{"positions": "learned", "init": "uniform", "init_std_down": 0.0, "lr": 0.008, "seq_len": 1024, "doc_mask": false}
Each number is 50 + 15 x the weight over the matrix's rms, rounded and kept within 0 to 99. Layers, rows and columns count from 0.

# layer 5 MLP up, 1792x448, rms 0.0943, rows 280-294, columns 112-223
45 53 58 56 51 40 33 81 23 26 36 42 49 37 33 40 21 39 48 53 64 45 53 21 42 63 53 39 27 66 64 62 63 32 66 60 58 49 18 79 67 38 43 65 56 22 84 54 27 46 51 20 72 57 47 41 59 69 79 39 30 35 41 44 51 47 62 71 48 48 72 30 45 80 35 41 45 44 85 63 47 60 34 21 75 47 40 43 39 66 56 54 52 37 66 27 31 60 42 48 22 73 44 47 59 49 55 38 70 49 51 49
53 73 60 68 58 60 22 49 53 36 41 55 36 70 62 69 64 51 28 30 73 36 60 59 30 75 37 20 28 67 59 43 36 32 56 51 44 52 36 57 67 43 43 26 52 36 50 56 87 68 45 17 53 46 61 66 61 24 46 46 43 52 30 64 49 60 55 33 39 58 21 42 55 80 39 44 50 70 56 31 32 51 46 51 48 57 34 41 29 66 63 55 70 21 46 58 31 36 52 56 41 64 51 60 44 36 43 52 38 62 37 67
37 39 40 65 58 48 44 52 61 78 72 61 72 46 58 57 56 42 40 41 38 66 65 50 46 50 41 36 40 46 42 44 37 30 38 68 36 63 47 34 51 74 49 55 28 36 47 49 34 37 35 44 44 47 64 51 61 56 49 42 54 39 54 23 37 50 20 46 35 55 65 71 39 66 62 30 55 65 61 34 53 58 65 53 62 44 50 45 49 58 54 28 51 53 34 63 36 39 20 45 53 46 81 31 53 59 55 53 45 45 69 45
58 51 53 48 49 24 50 31 45 66 20 60 46 26 34 44 60 35 54 41 47 34 61 41 56 18 54 24 52 53 47 47 26 66 67 57 31 65 67 40 34 44 38 35 59 36 47 68 49 75 70 72 48 46 77 61 63 58 47 37 58 44 64 33 48 96 58 48 39 22 67 59 74 75 51 45 51 31 46 63 64 61 33 27 46 54 45 41 38 61 45 77 43 41 34 34 40 53 47 44 59 63 44 32 45 70 51 42 47 40 46 42
70 62 44 54 36 71 54 25 53 33 43 45 55 44 49 40 56 43 43 58 56 74 62 78 34 37 39 31 63 56 37 58 35 65 54 22 53 73 32 53 59 40 70 59 31 56 46 38 65 55 48 23 66 32 31 47 78 22 63 30 80 38 15 46 33 29 42 47 33 61 54 63 47 57 47 70 69 54 52 55 28 58 47 65 78 19 56 89 47 45 48 45 59 34 43 63 54 59 27 69 62 46 53 34 28 67 60 32 54 63 45 71
32 68 32 42 69 53 28 41 39 36 59 48 37 48 31 43 43 35 65 69 50 33 60 50 51 22 40 52 66 67 39 61 35 78 57 57 47 60 38 59 38 49 48 44 59 48 51 34 59 81 57 63 52 58 56 61 55 64 65 48 72 30 57 76 73 82 55 45 39 52 57 43 54 44 41 57 65 38 63 37 69 21 69 49 37 50 40 76 79 49 16 32 57 55 54 48 49 61 44 44 56 64 50 40 60 59 43 37 21 37 26 37
66 44 59 38 52 80 49 62 33 69 49 41 57 36 68 49 33 52 44 34 66 38 36 53 52 23 74 58 46 67 41 57 54 48 46 53 55 59 55 48 46 73 46 54 46 34 40 47 28 58 42 59 23 75 35 84 39 75 45 46 41 56 51 51 44 65 39 38 27 64 44 37 43 37 62 75 93 35 46 41 27 69 31 46 78 58 70 53 42 56 52 58 34 52 65 57 44 50 46 68 37 53 64 48 48 42 61 53 51 65 31 45
42 53 43 35 29 62 38 45 28 38 87 52 23 39 40 41 67 63 37 39 39 41 51 21 64 46 47 72 49 47 30 61 31 43 47 54 69 52 30 58 14 43 34 44 44 49 31 38 41 18 56 33 41 52 69 60 64 49 55 33 57 37 52 55 51 51 43 47 22 54 55 51 35 45 38 66 63 34 50 59 38 53 67 60 51 27 69 35 54 38 49 54 27 42 44 56 46 52 53 41 29 53 75 37 67 73 56 74 58 51 46 61
54 40 49 36 51 35 40 32 46 64 49 56 45 32 28 72 44 48 66 30 41 51 55 53 23 69 71 49 59 47 32 70 46 58 55 70 20 37 59 31 34 41 34 61 78 53 35 69 43 38 47 50 39 34 55 66 42 68 48 51 18 61 47 46 42 34 48 44 67 34 57 82 64 78 44 61 64 52 41 47 57 59 45 65 66 57 37 67 58 44 47 54 32 57 69 53 38 69 48 72 49 40 33 48 55 46 47 37 42 33 70 25
47 57 50 36 39 48 40 08 65 64 72 47 69 62 32 49 30 52 67 37 48 48 44 72 47 47 75 70 26 26 49 54 41 47 45 34 59 49 43 42 34 68 27 54 65 18 52 60 67 48 50 76 57 35 40 48 35 55 51 74 51 53 29 45 35 60 49 26 52 66 66 38 55 81 66 34 26 51 23 61 82 63 68 66 70 37 55 57 60 20 59 21 60 39 28 59 49 53 50 25 53 37 25 55 76 34 57 68 65 66 71 43
64 18 41 28 49 66 71 57 54 44 36 34 41 55 41 34 67 47 57 65 04 74 43 41 60 52 72 36 41 37 81 31 70 67 57 49 54 55 44 25 46 64 41 86 34 51 70 62 82 63 52 16 54 41 55 44 57 28 68 38 84 51 40 49 70 41 29 40 90 16 67 52 79 59 45 42 99 47 37 28 47 33 65 71 74 66 49 57 59 60 68 43 56 43 42 45 37 52 50 53 45 63 65 31 26 38 49 41 48 49 48 67
68 44 64 54 56 22 25 68 37 60 32 28 40 15 27 78 59 65 66 54 52 54 55 44 79 34 86 35 29 44 56 65 28 19 34 34 50 75 54 63 78 43 54 40 54 52 45 15 27 42 69 26 53 53 57 59 72 23 82 25 48 60 28 74 47 89 36 38 25 44 33 29 46 68 17 62 49 32 49 30 71 55 63 69 69 28 25 39 70 36 49 60 67 18 43 50 75 63 56 49 64 12 56 57 54 41 26 68 49 62 68 39
55 29 47 12 21 57 67 57 60 43 54 50 53 31 64 56 21 54 27 28 26 44 57 42 66 47 53 19 61 55 35 64 74 67 37 61 46 47 37 37 19 72 65 26 65 37 70 58 48 32 49 36 34 28 31 44 16 77 33 63 45 39 34 53 56 54 29 52 38 41 19 61 48 64 54 47 51 73 58 59 42 45 34 32 69 69 68 50 33 32 71 29 29 56 94 50 52 61 56 34 34 56 49 24 20 24 32 76 53 22 51 53
48 30 49 68 35 59 47 43 19 48 76 42 85 51 35 64 33 31 36 60 45 44 61 52 54 37 58 60 49 57 43 81 45 37 58 40 44 39 49 45 58 34 45 56 40 62 44 66 81 62 43 53 27 88 68 25 65 77 45 42 58 58 37 52 41 67 58 62 47 57 64 38 36 42 40 54 35 53 46 47 33 68 62 41 49 50 61 34 48 46 68 36 56 51 66 30 23 60 20 24 52 59 34 80 55 64 45 36 79 52 42 48
49 72 49 56 33 52 55 50 47 35 37 91 60 40 43 32 44 52 61 78 55 24 53 65 62 15 61 72 54 52 62 44 65 45 74 49 55 43 42 60 70 47 61 71 53 60 38 70 54 53 49 68 35 59 53 55 61 60 51 46 39 29 32 40 37 45 40 54 77 50 44 62 42 70 45 61 70 25 56 66 46 58 62 39 66 31 52 72 26 46 64 77 53 55 63 59 59 80 93 28 69 53 39 64 55 41 68 20 45 47 63 69
# layer 5 MLP down (transposed), 1792x448, rms 0.0463, rows 280-293, columns 112-223
78 40 17 53 72 57 55 55 52 25 57 58 63 30 45 57 37 32 47 29 87 31 35 56 21 56 34 63 59 23 53 61 33 45 53 75 41 47 66 39 61 61 52 52 63 52 52 40 37 61 41 63 65 46 51 64 49 55 61 73 52 32 55 68 61 65 56 50 36 44 19 25 25 35 66 47 24 37 43 40 67 39 43 55 38 50 40 52 37 56 32 39 46 08 45 49 57 48 63 69 37 63 56 69 65 51 51 40 45 29 72 80
51 57 66 65 65 56 44 32 71 57 70 71 29 32 75 62 52 28 45 61 62 61 38 41 49 70 64 65 54 69 41 33 66 26 53 61 55 63 41 34 48 42 34 54 50 61 34 31 60 48 66 51 51 47 71 61 53 68 43 60 68 71 41 50 24 36 51 51 12 61 60 49 63 27 21 54 36 65 56 53 68 48 33 60 76 57 49 52 36 23 51 56 61 45 54 39 29 44 45 62 50 48 54 40 56 69 55 34 13 39 31 95
68 52 53 43 66 60 23 62 33 52 53 48 64 40 51 78 67 63 32 55 28 52 58 70 50 32 58 74 63 76 67 31 60 50 40 61 54 65 49 49 32 46 66 63 63 61 29 36 37 61 45 54 71 50 62 36 54 36 58 67 42 55 45 69 67 51 62 42 46 52 42 64 44 32 27 73 59 45 54 53 60 30 44 35 45 57 50 38 53 36 41 49 52 74 44 62 62 51 45 23 60 50 37 44 49 56 64 51 39 70 19 42
37 41 68 47 59 60 30 38 77 71 21 40 51 51 51 49 47 53 64 42 49 84 59 54 34 45 67 67 53 44 65 52 35 35 53 15 66 68 57 36 73 28 46 43 68 58 49 36 48 57 65 54 57 59 52 66 39 50 30 44 43 61 58 71 66 44 48 56 53 53 52 52 38 26 55 30 62 42 48 64 74 43 33 34 57 31 59 24 47 51 54 54 59 55 38 47 45 46 42 84 36 46 27 29 67 64 63 67 35 53 44 45
58 72 63 21 48 76 79 36 74 42 45 17 41 57 29 44 57 60 47 41 17 48 33 19 49 67 56 29 52 25 53 36 64 58 51 52 50 60 37 43 20 56 68 46 54 51 44 54 42 57 37 80 28 57 50 71 74 33 39 79 50 96 58 86 28 64 37 47 52 32 39 31 78 73 61 65 29 65 33 64 27 37 51 56 23 66 29 45 42 47 35 45 43 52 60 65 45 68 55 60 65 50 38 76 34 35 62 56 61 46 56 53
38 19 52 44 78 35 48 58 46 41 00 20 42 48 38 23 57 78 40 41 70 71 41 28 30 34 71 81 43 51 34 47 77 21 78 37 44 51 43 31 31 49 38 35 33 48 43 53 46 35 56 57 78 56 50 57 72 07 22 47 61 62 34 40 19 38 68 92 57 46 39 38 36 31 59 40 19 61 37 59 54 72 47 45 83 39 55 14 20 57 57 36 24 71 63 30 22 55 66 38 58 13 38 36 45 27 61 67 54 47 66 57
57 57 36 71 31 62 66 63 39 62 46 49 65 61 65 69 72 46 43 44 42 45 77 49 24 43 46 36 48 45 57 57 48 56 81 51 40 64 23 78 69 48 69 50 47 31 49 64 24 50 44 53 65 37 59 33 68 56 56 56 42 46 52 71 47 33 72 50 21 42 47 52 50 54 10 39 39 64 69 54 58 33 56 60 46 56 75 91 48 55 71 48 32 50 32 53 43 43 47 34 35 54 36 60 56 43 49 75 65 40 46 54
51 55 50 66 61 31 63 25 83 38 51 51 60 47 60 44 50 53 54 63 42 63 30 53 54 51 53 60 61 59 50 29 37 49 46 56 46 49 67 51 31 78 42 42 52 51 51 61 42 74 61 44 29 58 67 70 43 50 30 43 32 82 57 15 54 70 43 42 25 40 33 29 41 49 49 49 32 76 68 50 76 70 75 42 41 34 58 62 51 31 60 51 47 49 62 52 38 50 65 51 46 62 26 32 49 58 63 32 46 38 56 61
63 52 46 56 10 74 28 38 53 38 43 52 74 19 47 22 62 42 37 50 41 59 38 64 35 58 37 40 29 60 35 75 45 58 21 56 34 60 44 38 73 55 30 39 25 56 39 55 71 39 62 78 39 24 68 57 56 63 67 27 52 44 72 25 36 67 63 61 47 43 66 40 39 46 36 40 62 43 49 55 50 55 57 46 66 82 85 59 34 51 40 44 47 71 24 43 32 31 50 52 59 26 47 65 55 61 75 44 49 64 34 25
54 57 33 80 37 55 22 37 68 37 44 72 45 61 81 40 54 75 57 81 21 54 25 27 49 48 66 54 26 45 50 42 66 48 62 43 49 43 55 67 53 60 46 64 26 10 67 52 70 72 34 54 45 35 63 04 57 44 39 84 72 40 44 44 52 37 66 31 31 30 36 42 42 34 41 40 20 53 32 67 71 39 45 56 26 72 51 22 00 36 57 26 70 29 45 47 35 77 62 48 82 30 42 37 43 61 35 34 54 45 38 92
41 34 22 23 74 67 76 31 65 66 37 54 56 42 64 22 53 30 26 60 69 21 33 43 60 37 46 53 55 51 39 42 41 31 52 48 71 43 50 50 41 64 45 45 41 62 55 27 59 52 42 64 48 39 60 53 56 59 27 67 51 65 75 46 65 58 43 51 01 27 37 40 55 60 55 69 50 72 44 48 51 82 34 44 30 48 51 51 41 54 29 38 64 54 52 48 37 58 51 58 42 49 53 47 46 49 29 47 36 43 30 26
31 50 64 50 30 63 51 62 31 40 54 56 29 27 55 48 46 47 35 41 47 52 48 44 53 25 52 56 52 72 54 46 44 50 31 54 22 39 41 57 60 67 52 62 71 53 37 73 35 63 28 47 31 44 49 48 55 75 34 49 40 57 61 63 63 78 31 41 43 57 61 34 59 59 48 17 31 58 54 46 57 40 70 46 57 61 37 40 50 46 59 53 62 50 49 55 36 55 21 39 51 73 59 14 70 31 48 17 63 48 58 41
56 57 52 19 53 61 52 32 58 62 48 48 43 54 44 46 56 80 65 39 44 35 43 58 48 53 41 52 40 68 58 39 40 41 57 56 69 71 70 73 73 44 56 54 54 51 29 44 40 49 47 57 36 53 45 33 82 48 46 53 74 35 34 32 56 54 43 29 63 34 63 70 52 54 59 42 52 59 28 37 50 30 44 47 59 36 45 39 71 63 45 37 44 41 31 47 58 43 73 47 36 40 36 57 83 49 76 04 99 37 71 51
29 32 68 61 65 42 73 40 70 46 48 83 35 38 38 30 41 49 71 61 61 66 48 78 80 59 38 50 57 76 48 23 55 37 63 66 38 53 35 65 83 60 48 37 51 48 39 79 58 36 31 34 27 53 76 46 45 03 70 40 36 17 81 43 48 26 78 45 70 48 34 60 51 42 33 57 63 43 67 35 88 38 32 34 51 74 45 52 49 46 58 05 03 41 73 41 65 29 58 48 38 45 69 62 52 56 19 55 72 37 45 61